python train.py --num_hidden_layers=16 --hidden_size=128 --num_attention_heads=4 --num_key_value_heads=1 --head_dim=32 --intermediate_size=512 --vocab_size=8192 --hidden_act="gelu" --norm="layernorm" --norm_place="pre" --norm_eps=1e-05 --positions="learned" --qk_norm=false --attn_scale=0.177 --bias="none" --tie_word_embeddings=false --parallel_block=false --init="normal" --init_std_qkv=0.0442 --init_std_o=0.00781 --init_std_up=0.0442 --init_std_down=0.00781 --optimizer="muon_variant" --learning_rate=0.00588 --beta1=0.9 --weight_decay=0.0086 --lr_head=0.00804 --warmup_steps=200 --schedule="cos" --final_lr_fraction=0.1 --batch_tokens=16384 --max_seq_len=256 --doc_mask=false --train_tokens=147600000 --max_steps=9009 --dataset="wikipedia_en"
Each number is 200 + 20 x the weight over its row's rms, rounded and kept within 0 to 999. Layers, rows and columns count from 0. The size before them is the row's rms in percent of the matrix's.

# layer 3 MLP up, 512x128, rms 0.112, rows 92-141, columns 32-63
095,202,162,227,194,207,238,177,179,219,229,206,187,200,197,169,195,182,198,215,203,167,183,226,228,207,176,208,185,212,185,206,191
107,172,206,228,182,188,204,168,160,197,207,197,167,234,183,200,192,215,211,205,250,181,168,164,197,204,189,236,197,196,204,184,203
083,182,202,201,244,198,230,201,202,168,193,253,223,172,190,154,189,211,193,199,216,213,220,209,216,190,202,198,199,204,176,180,221
111,169,199,199,212,175,221,185,192,208,200,181,205,177,235,189,173,212,157,211,196,200,201,195,194,192,179,226,231,187,156,201,214
087,195,149,210,157,150,193,216,193,166,188,221,182,159,201,200,185,189,230,203,194,200,205,210,198,206,194,191,193,182,230,213,206
082,213,199,218,216,202,228,203,216,206,183,194,203,189,211,204,253,207,177,161,189,168,213,209,163,230,205,187,200,203,208,213,231
071,237,186,238,205,195,230,196,211,190,183,235,219,210,237,192,198,218,214,169,202,168,203,191,184,224,210,223,197,160,169,225,179
127,193,196,179,178,209,200,201,218,211,157,177,211,196,224,196,233,185,212,176,230,201,191,204,164,227,216,150,211,162,204,182,191
100,219,190,214,208,218,194,171,231,188,189,180,168,188,197,188,185,204,183,196,197,189,241,192,185,202,215,180,216,212,208,217,200
079,206,237,191,219,255,200,191,173,181,173,184,216,194,224,213,213,186,168,200,223,200,220,149,214,250,196,203,190,202,202,203,183
103,215,192,214,195,193,168,180,183,222,228,194,163,208,251,184,162,218,230,225,239,157,220,224,211,196,208,218,186,222,189,181,191
108,174,178,242,212,174,196,192,207,182,179,206,210,178,207,209,150,190,199,192,223,196,196,197,209,229,208,196,204,168,182,193,195
104,187,198,190,193,194,217,194,187,183,181,211,213,192,213,228,186,199,191,172,208,162,201,205,201,255,170,176,228,182,205,176,226
095,209,200,225,201,246,203,163,204,215,192,187,217,190,204,170,184,206,203,230,217,242,232,168,196,207,208,199,179,207,185,198,209
062,193,207,189,205,224,167,238,190,211,197,212,182,248,187,210,200,196,210,177,203,230,191,217,221,200,199,161,183,198,174,209,185
108,251,233,199,188,192,216,201,230,196,185,202,179,200,217,174,171,191,238,175,245,175,190,248,211,183,190,222,206,243,194,188,187
107,223,195,203,186,212,167,191,246,150,212,224,227,205,204,165,187,197,228,169,200,178,183,214,191,190,238,215,219,195,201,216,223
055,204,238,191,212,205,161,205,218,224,175,221,207,221,156,216,196,201,212,210,194,187,220,221,228,190,213,172,201,199,219,211,181
114,207,206,206,192,229,187,171,209,168,166,194,178,198,189,233,197,222,205,217,181,230,210,171,220,195,162,249,178,203,182,217,194
115,205,178,222,228,179,164,223,178,229,234,211,177,190,211,199,212,217,146,192,172,163,205,213,220,207,204,230,192,162,187,214,175
109,205,185,206,193,179,182,216,197,200,177,228,213,183,181,194,192,187,193,220,200,210,187,239,215,185,213,183,248,197,202,171,220
090,181,213,202,168,186,202,161,207,149,227,247,196,234,215,194,163,204,186,235,196,204,149,238,224,198,213,206,226,166,185,194,201
112,210,183,197,178,231,204,199,207,187,161,200,179,223,202,212,210,207,204,196,222,173,194,220,198,193,161,218,184,172,254,197,189
091,207,197,185,214,191,226,187,188,187,206,209,203,172,203,196,176,202,208,214,200,189,196,187,169,227,182,195,205,178,170,209,180
118,242,175,179,186,165,182,189,199,189,205,198,209,193,207,171,191,208,170,186,206,187,179,251,205,219,222,200,208,142,168,176,231
109,188,179,243,161,231,213,209,215,197,193,217,229,167,208,211,195,180,191,208,199,188,194,224,144,202,197,221,230,190,215,193,194
069,181,176,184,187,199,200,239,149,173,229,213,158,240,250,222,223,232,218,205,215,222,167,191,192,196,195,181,149,216,212,223,212
115,194,193,195,228,220,211,201,180,188,191,208,218,168,191,148,183,189,211,212,197,197,208,200,206,223,169,222,211,167,231,211,182
084,162,203,190,191,194,170,234,202,173,177,251,203,207,201,227,188,221,161,176,228,202,209,207,167,212,214,206,190,200,176,175,188
128,193,186,189,173,220,215,206,228,202,180,202,251,167,223,202,195,216,160,197,209,234,200,178,183,213,202,219,162,216,201,182,218
107,244,215,187,211,189,190,204,228,215,180,212,160,222,159,183,184,188,213,206,199,174,199,230,228,234,177,198,199,181,195,186,164
080,193,220,202,193,256,168,248,214,207,198,207,213,207,171,225,190,174,208,190,206,202,248,201,187,186,220,180,208,227,202,180,197
092,168,215,250,192,216,171,225,231,184,221,217,197,216,234,204,205,197,215,170,167,171,199,226,155,190,236,199,192,176,186,183,216
076,206,215,194,213,179,177,204,227,207,180,207,171,236,208,246,207,212,208,184,221,194,232,186,209,157,163,198,203,188,180,168,224
106,203,189,225,223,233,224,193,162,206,214,218,216,190,174,212,171,193,244,211,214,195,198,189,196,200,169,241,183,196,213,208,238
112,199,200,204,221,230,182,201,164,217,211,229,204,185,219,188,170,212,210,191,204,175,210,165,191,207,197,206,222,183,232,196,190
117,202,168,187,199,193,203,223,182,165,228,239,153,207,233,216,189,189,169,218,194,180,195,187,195,184,195,205,224,166,210,179,183
088,192,188,193,234,194,233,205,248,234,194,189,186,203,198,197,197,205,191,224,202,192,223,190,196,202,202,190,197,223,184,172,241
085,192,216,213,189,202,185,222,180,191,221,172,217,228,236,228,222,211,206,220,207,162,172,203,201,210,181,179,201,181,192,207,216
093,165,193,209,222,177,199,152,198,185,209,187,200,201,224,209,197,203,213,192,163,215,229,158,201,237,180,171,231,173,189,195,228
102,186,163,211,193,197,166,183,227,166,214,212,225,203,214,191,190,213,230,223,179,185,189,207,178,206,193,215,202,207,209,163,226
110,215,207,197,224,221,182,203,199,234,210,193,199,207,238,193,161,214,225,190,201,211,264,203,204,228,189,217,198,189,183,179,189
083,198,210,213,184,207,163,201,202,198,195,183,169,192,202,205,208,235,221,248,199,218,208,214,206,217,196,207,237,166,234,197,183
101,188,201,193,187,232,236,193,225,217,192,210,191,188,203,200,195,215,229,228,232,224,210,206,212,223,187,217,147,173,209,163,222
093,176,210,182,192,213,207,178,174,191,221,225,206,207,215,224,216,216,216,224,203,218,206,201,179,208,206,213,197,157,197,190,187
106,208,193,222,195,202,172,207,175,183,208,230,210,215,224,188,180,200,209,216,218,180,220,202,175,214,180,223,205,204,209,199,192
102,227,195,255,212,182,246,209,239,220,178,175,181,190,210,197,211,209,190,175,206,195,179,191,197,187,191,196,195,202,191,202,204
073,237,166,192,199,156,179,188,181,182,193,227,207,231,211,226,215,200,223,180,207,178,216,188,196,217,189,192,188,198,160,192,230
092,193,231,204,212,217,172,198,208,231,245,178,176,205,165,185,200,233,210,234,196,204,210,220,203,204,182,208,205,213,194,232,214
106,204,207,192,214,195,197,218,227,190,202,222,207,195,213,183,195,200,210,217,214,179,185,198,187,197,198,197,198,143,184,225,193
# layer 3 MLP down (transposed), 512x128, rms 0.0541, rows 92-141, columns 32-63
119,188,165,249,192,198,228,185,194,205,205,229,180,188,219,211,204,197,205,215,170,162,180,232,211,220,170,217,212,218,247,227,185
114,179,200,236,180,196,185,194,163,219,181,156,206,209,186,217,153,210,187,224,190,239,193,178,230,207,224,195,204,203,209,211,212
094,172,187,211,218,184,182,235,150,183,212,245,232,202,196,211,241,186,170,205,193,215,198,219,196,205,194,181,171,228,203,212,201
114,171,207,201,197,180,195,182,151,223,210,192,202,215,203,186,180,204,216,254,154,198,213,194,201,168,181,192,217,194,193,224,199
084,215,243,217,208,225,207,199,179,215,196,212,184,218,208,196,223,208,173,200,191,199,216,146,188,181,185,187,230,203,191,202,198
088,177,193,181,199,203,175,191,189,193,222,183,199,204,207,185,146,193,242,233,199,237,187,188,247,190,188,197,178,207,186,202,174
098,236,223,246,244,209,208,185,238,209,193,261,226,206,234,166,168,187,216,174,213,160,199,212,213,226,198,238,206,176,182,218,193
125,219,199,208,203,186,178,182,199,184,236,223,183,196,180,206,184,226,172,232,169,192,215,204,237,203,189,262,195,218,191,206,208
090,169,175,224,216,177,226,205,200,182,194,224,172,214,214,212,202,202,190,202,214,201,180,194,178,213,174,186,205,185,189,205,204
073,185,150,219,201,160,189,204,221,197,235,186,209,193,194,203,201,217,210,195,189,181,192,246,189,152,214,189,219,207,193,155,216
097,219,228,263,189,187,151,232,186,185,179,200,189,215,199,184,205,203,187,215,191,223,216,191,214,199,207,211,209,188,210,208,245
135,183,203,226,231,192,177,210,201,218,207,190,210,172,201,174,141,179,228,198,243,205,168,211,221,218,197,193,188,223,173,225,238
112,195,175,239,206,212,199,202,203,202,214,222,199,204,193,192,208,200,183,200,152,237,205,166,170,181,227,224,169,192,204,207,179
095,190,215,175,189,190,192,223,182,182,212,256,185,181,207,185,187,200,230,182,177,209,169,179,222,199,216,202,205,203,243,209,216
062,204,204,194,170,168,201,190,190,201,225,178,214,158,206,180,213,198,187,190,185,166,207,161,173,195,178,228,205,197,207,152,195
125,205,204,216,193,220,203,194,240,168,227,201,188,193,218,201,170,209,212,196,223,189,195,216,194,212,194,176,203,239,196,180,221
129,238,185,211,204,218,180,215,244,173,225,210,200,208,204,165,192,188,219,184,201,179,199,189,204,208,194,177,198,245,173,210,219
054,188,176,204,165,197,214,177,173,194,225,219,214,164,231,186,193,199,189,174,227,207,184,181,162,186,222,223,198,198,186,172,215
109,196,162,196,178,196,197,218,207,213,235,207,217,184,218,182,193,177,239,182,226,188,184,253,189,186,228,191,205,197,225,213,200
113,189,215,169,187,181,227,189,227,165,191,200,228,193,193,196,167,179,252,230,219,239,207,184,191,210,215,188,219,222,226,208,236
107,161,185,181,203,165,193,170,189,206,190,201,200,218,200,206,210,197,187,195,187,207,208,194,200,198,200,210,215,180,188,205,174
111,187,206,211,169,226,218,162,223,176,216,235,204,236,206,194,190,200,185,207,185,213,190,197,214,227,216,206,188,175,186,173,234
101,181,217,222,202,178,193,216,202,182,208,201,219,163,233,210,221,185,182,241,187,218,191,168,194,238,213,199,227,199,171,215,155
104,185,238,224,207,194,210,215,236,202,204,194,222,208,195,179,191,190,194,168,220,185,230,185,206,231,173,195,197,203,184,209,192
108,187,190,194,179,183,202,198,174,180,218,171,212,231,192,252,225,213,205,199,167,203,178,201,183,189,172,215,208,213,187,184,191
103,214,227,210,171,234,218,223,205,202,218,220,226,184,234,208,172,179,209,217,202,152,189,208,155,216,172,182,225,242,201,174,236
076,198,219,195,200,178,189,164,273,216,193,196,233,179,162,212,172,174,189,198,187,182,227,175,204,213,198,232,251,203,212,187,181
101,194,190,170,192,195,167,192,205,187,233,214,202,192,233,233,202,214,197,186,221,233,187,192,212,192,184,194,210,181,163,169,197
072,200,184,233,209,237,209,173,189,169,210,186,212,195,197,208,204,206,230,202,170,190,228,213,230,178,238,213,208,187,213,197,204
113,231,205,204,192,193,207,246,189,174,178,224,219,195,184,214,185,201,178,186,201,213,182,203,233,201,221,225,195,196,210,193,220
099,192,186,236,219,214,189,205,176,177,196,197,238,169,237,228,225,219,161,180,196,236,177,177,179,191,218,212,177,211,207,203,247
081,215,197,199,207,185,179,198,195,224,181,136,223,198,242,213,207,225,199,235,195,200,227,203,179,194,187,172,187,221,182,229,162
101,184,242,216,175,229,183,213,206,183,215,225,208,196,167,165,179,203,186,236,199,196,179,176,170,195,225,186,223,193,206,199,227
068,199,202,175,187,217,229,195,189,223,203,207,221,174,189,176,190,191,201,216,199,217,159,194,181,241,226,185,177,198,225,227,171
097,202,190,203,254,197,234,219,188,186,196,184,181,209,214,227,231,203,175,196,204,193,179,168,215,168,190,218,223,169,208,184,206
105,175,186,201,195,141,211,162,213,206,190,194,222,216,176,199,218,209,202,194,181,235,170,200,200,173,183,202,192,176,176,191,207
121,204,202,206,235,213,216,198,207,208,217,201,194,192,162,222,185,186,151,224,230,188,204,184,250,190,250,227,188,179,196,192,185
088,185,209,187,167,188,176,201,208,198,180,207,184,201,190,232,207,197,224,187,206,225,210,200,203,206,158,191,190,187,245,216,175
094,212,184,187,217,186,217,169,201,196,185,232,178,182,159,194,190,204,207,192,186,264,228,181,199,198,202,231,182,186,197,184,172
098,227,215,172,172,245,211,256,200,218,187,204,185,198,182,186,205,212,203,211,230,175,171,222,190,186,221,242,175,205,227,214,188
104,211,165,167,179,201,143,154,202,213,204,162,253,218,199,165,191,197,216,237,205,193,244,187,203,191,226,215,187,224,188,202,179
100,179,183,209,188,180,205,200,187,197,193,235,187,181,180,210,231,187,195,199,205,191,141,190,222,191,189,170,171,190,206,208,213
077,180,195,205,210,233,169,202,203,201,170,222,242,197,191,235,202,172,184,184,229,170,227,191,191,208,222,178,210,205,153,191,198
110,192,205,216,208,201,161,197,166,157,212,224,199,207,208,208,205,171,177,177,184,188,218,166,192,190,195,201,261,218,186,218,184
076,238,182,195,221,206,204,197,183,231,225,226,200,194,223,235,196,177,188,206,207,180,218,188,177,193,219,207,203,193,226,230,216
105,238,199,220,198,215,168,195,185,207,242,162,216,214,202,176,184,178,215,206,192,191,197,162,197,199,195,196,250,192,191,220,191
093,187,213,155,199,225,149,193,164,191,210,237,212,206,179,197,209,183,220,193,198,226,215,206,207,210,216,214,196,219,212,202,222
071,171,228,204,201,201,216,202,209,223,199,184,184,185,188,201,206,189,186,224,205,215,159,203,197,194,203,214,193,195,228,218,170
088,217,190,178,199,198,227,169,179,177,182,247,216,184,211,224,161,198,180,169,206,224,188,178,213,196,211,206,190,180,218,213,198
095,208,218,169,193,207,202,213,203,196,176,225,172,193,186,171,204,183,181,188,198,224,239,217,216,196,168,206,205,153,179,219,179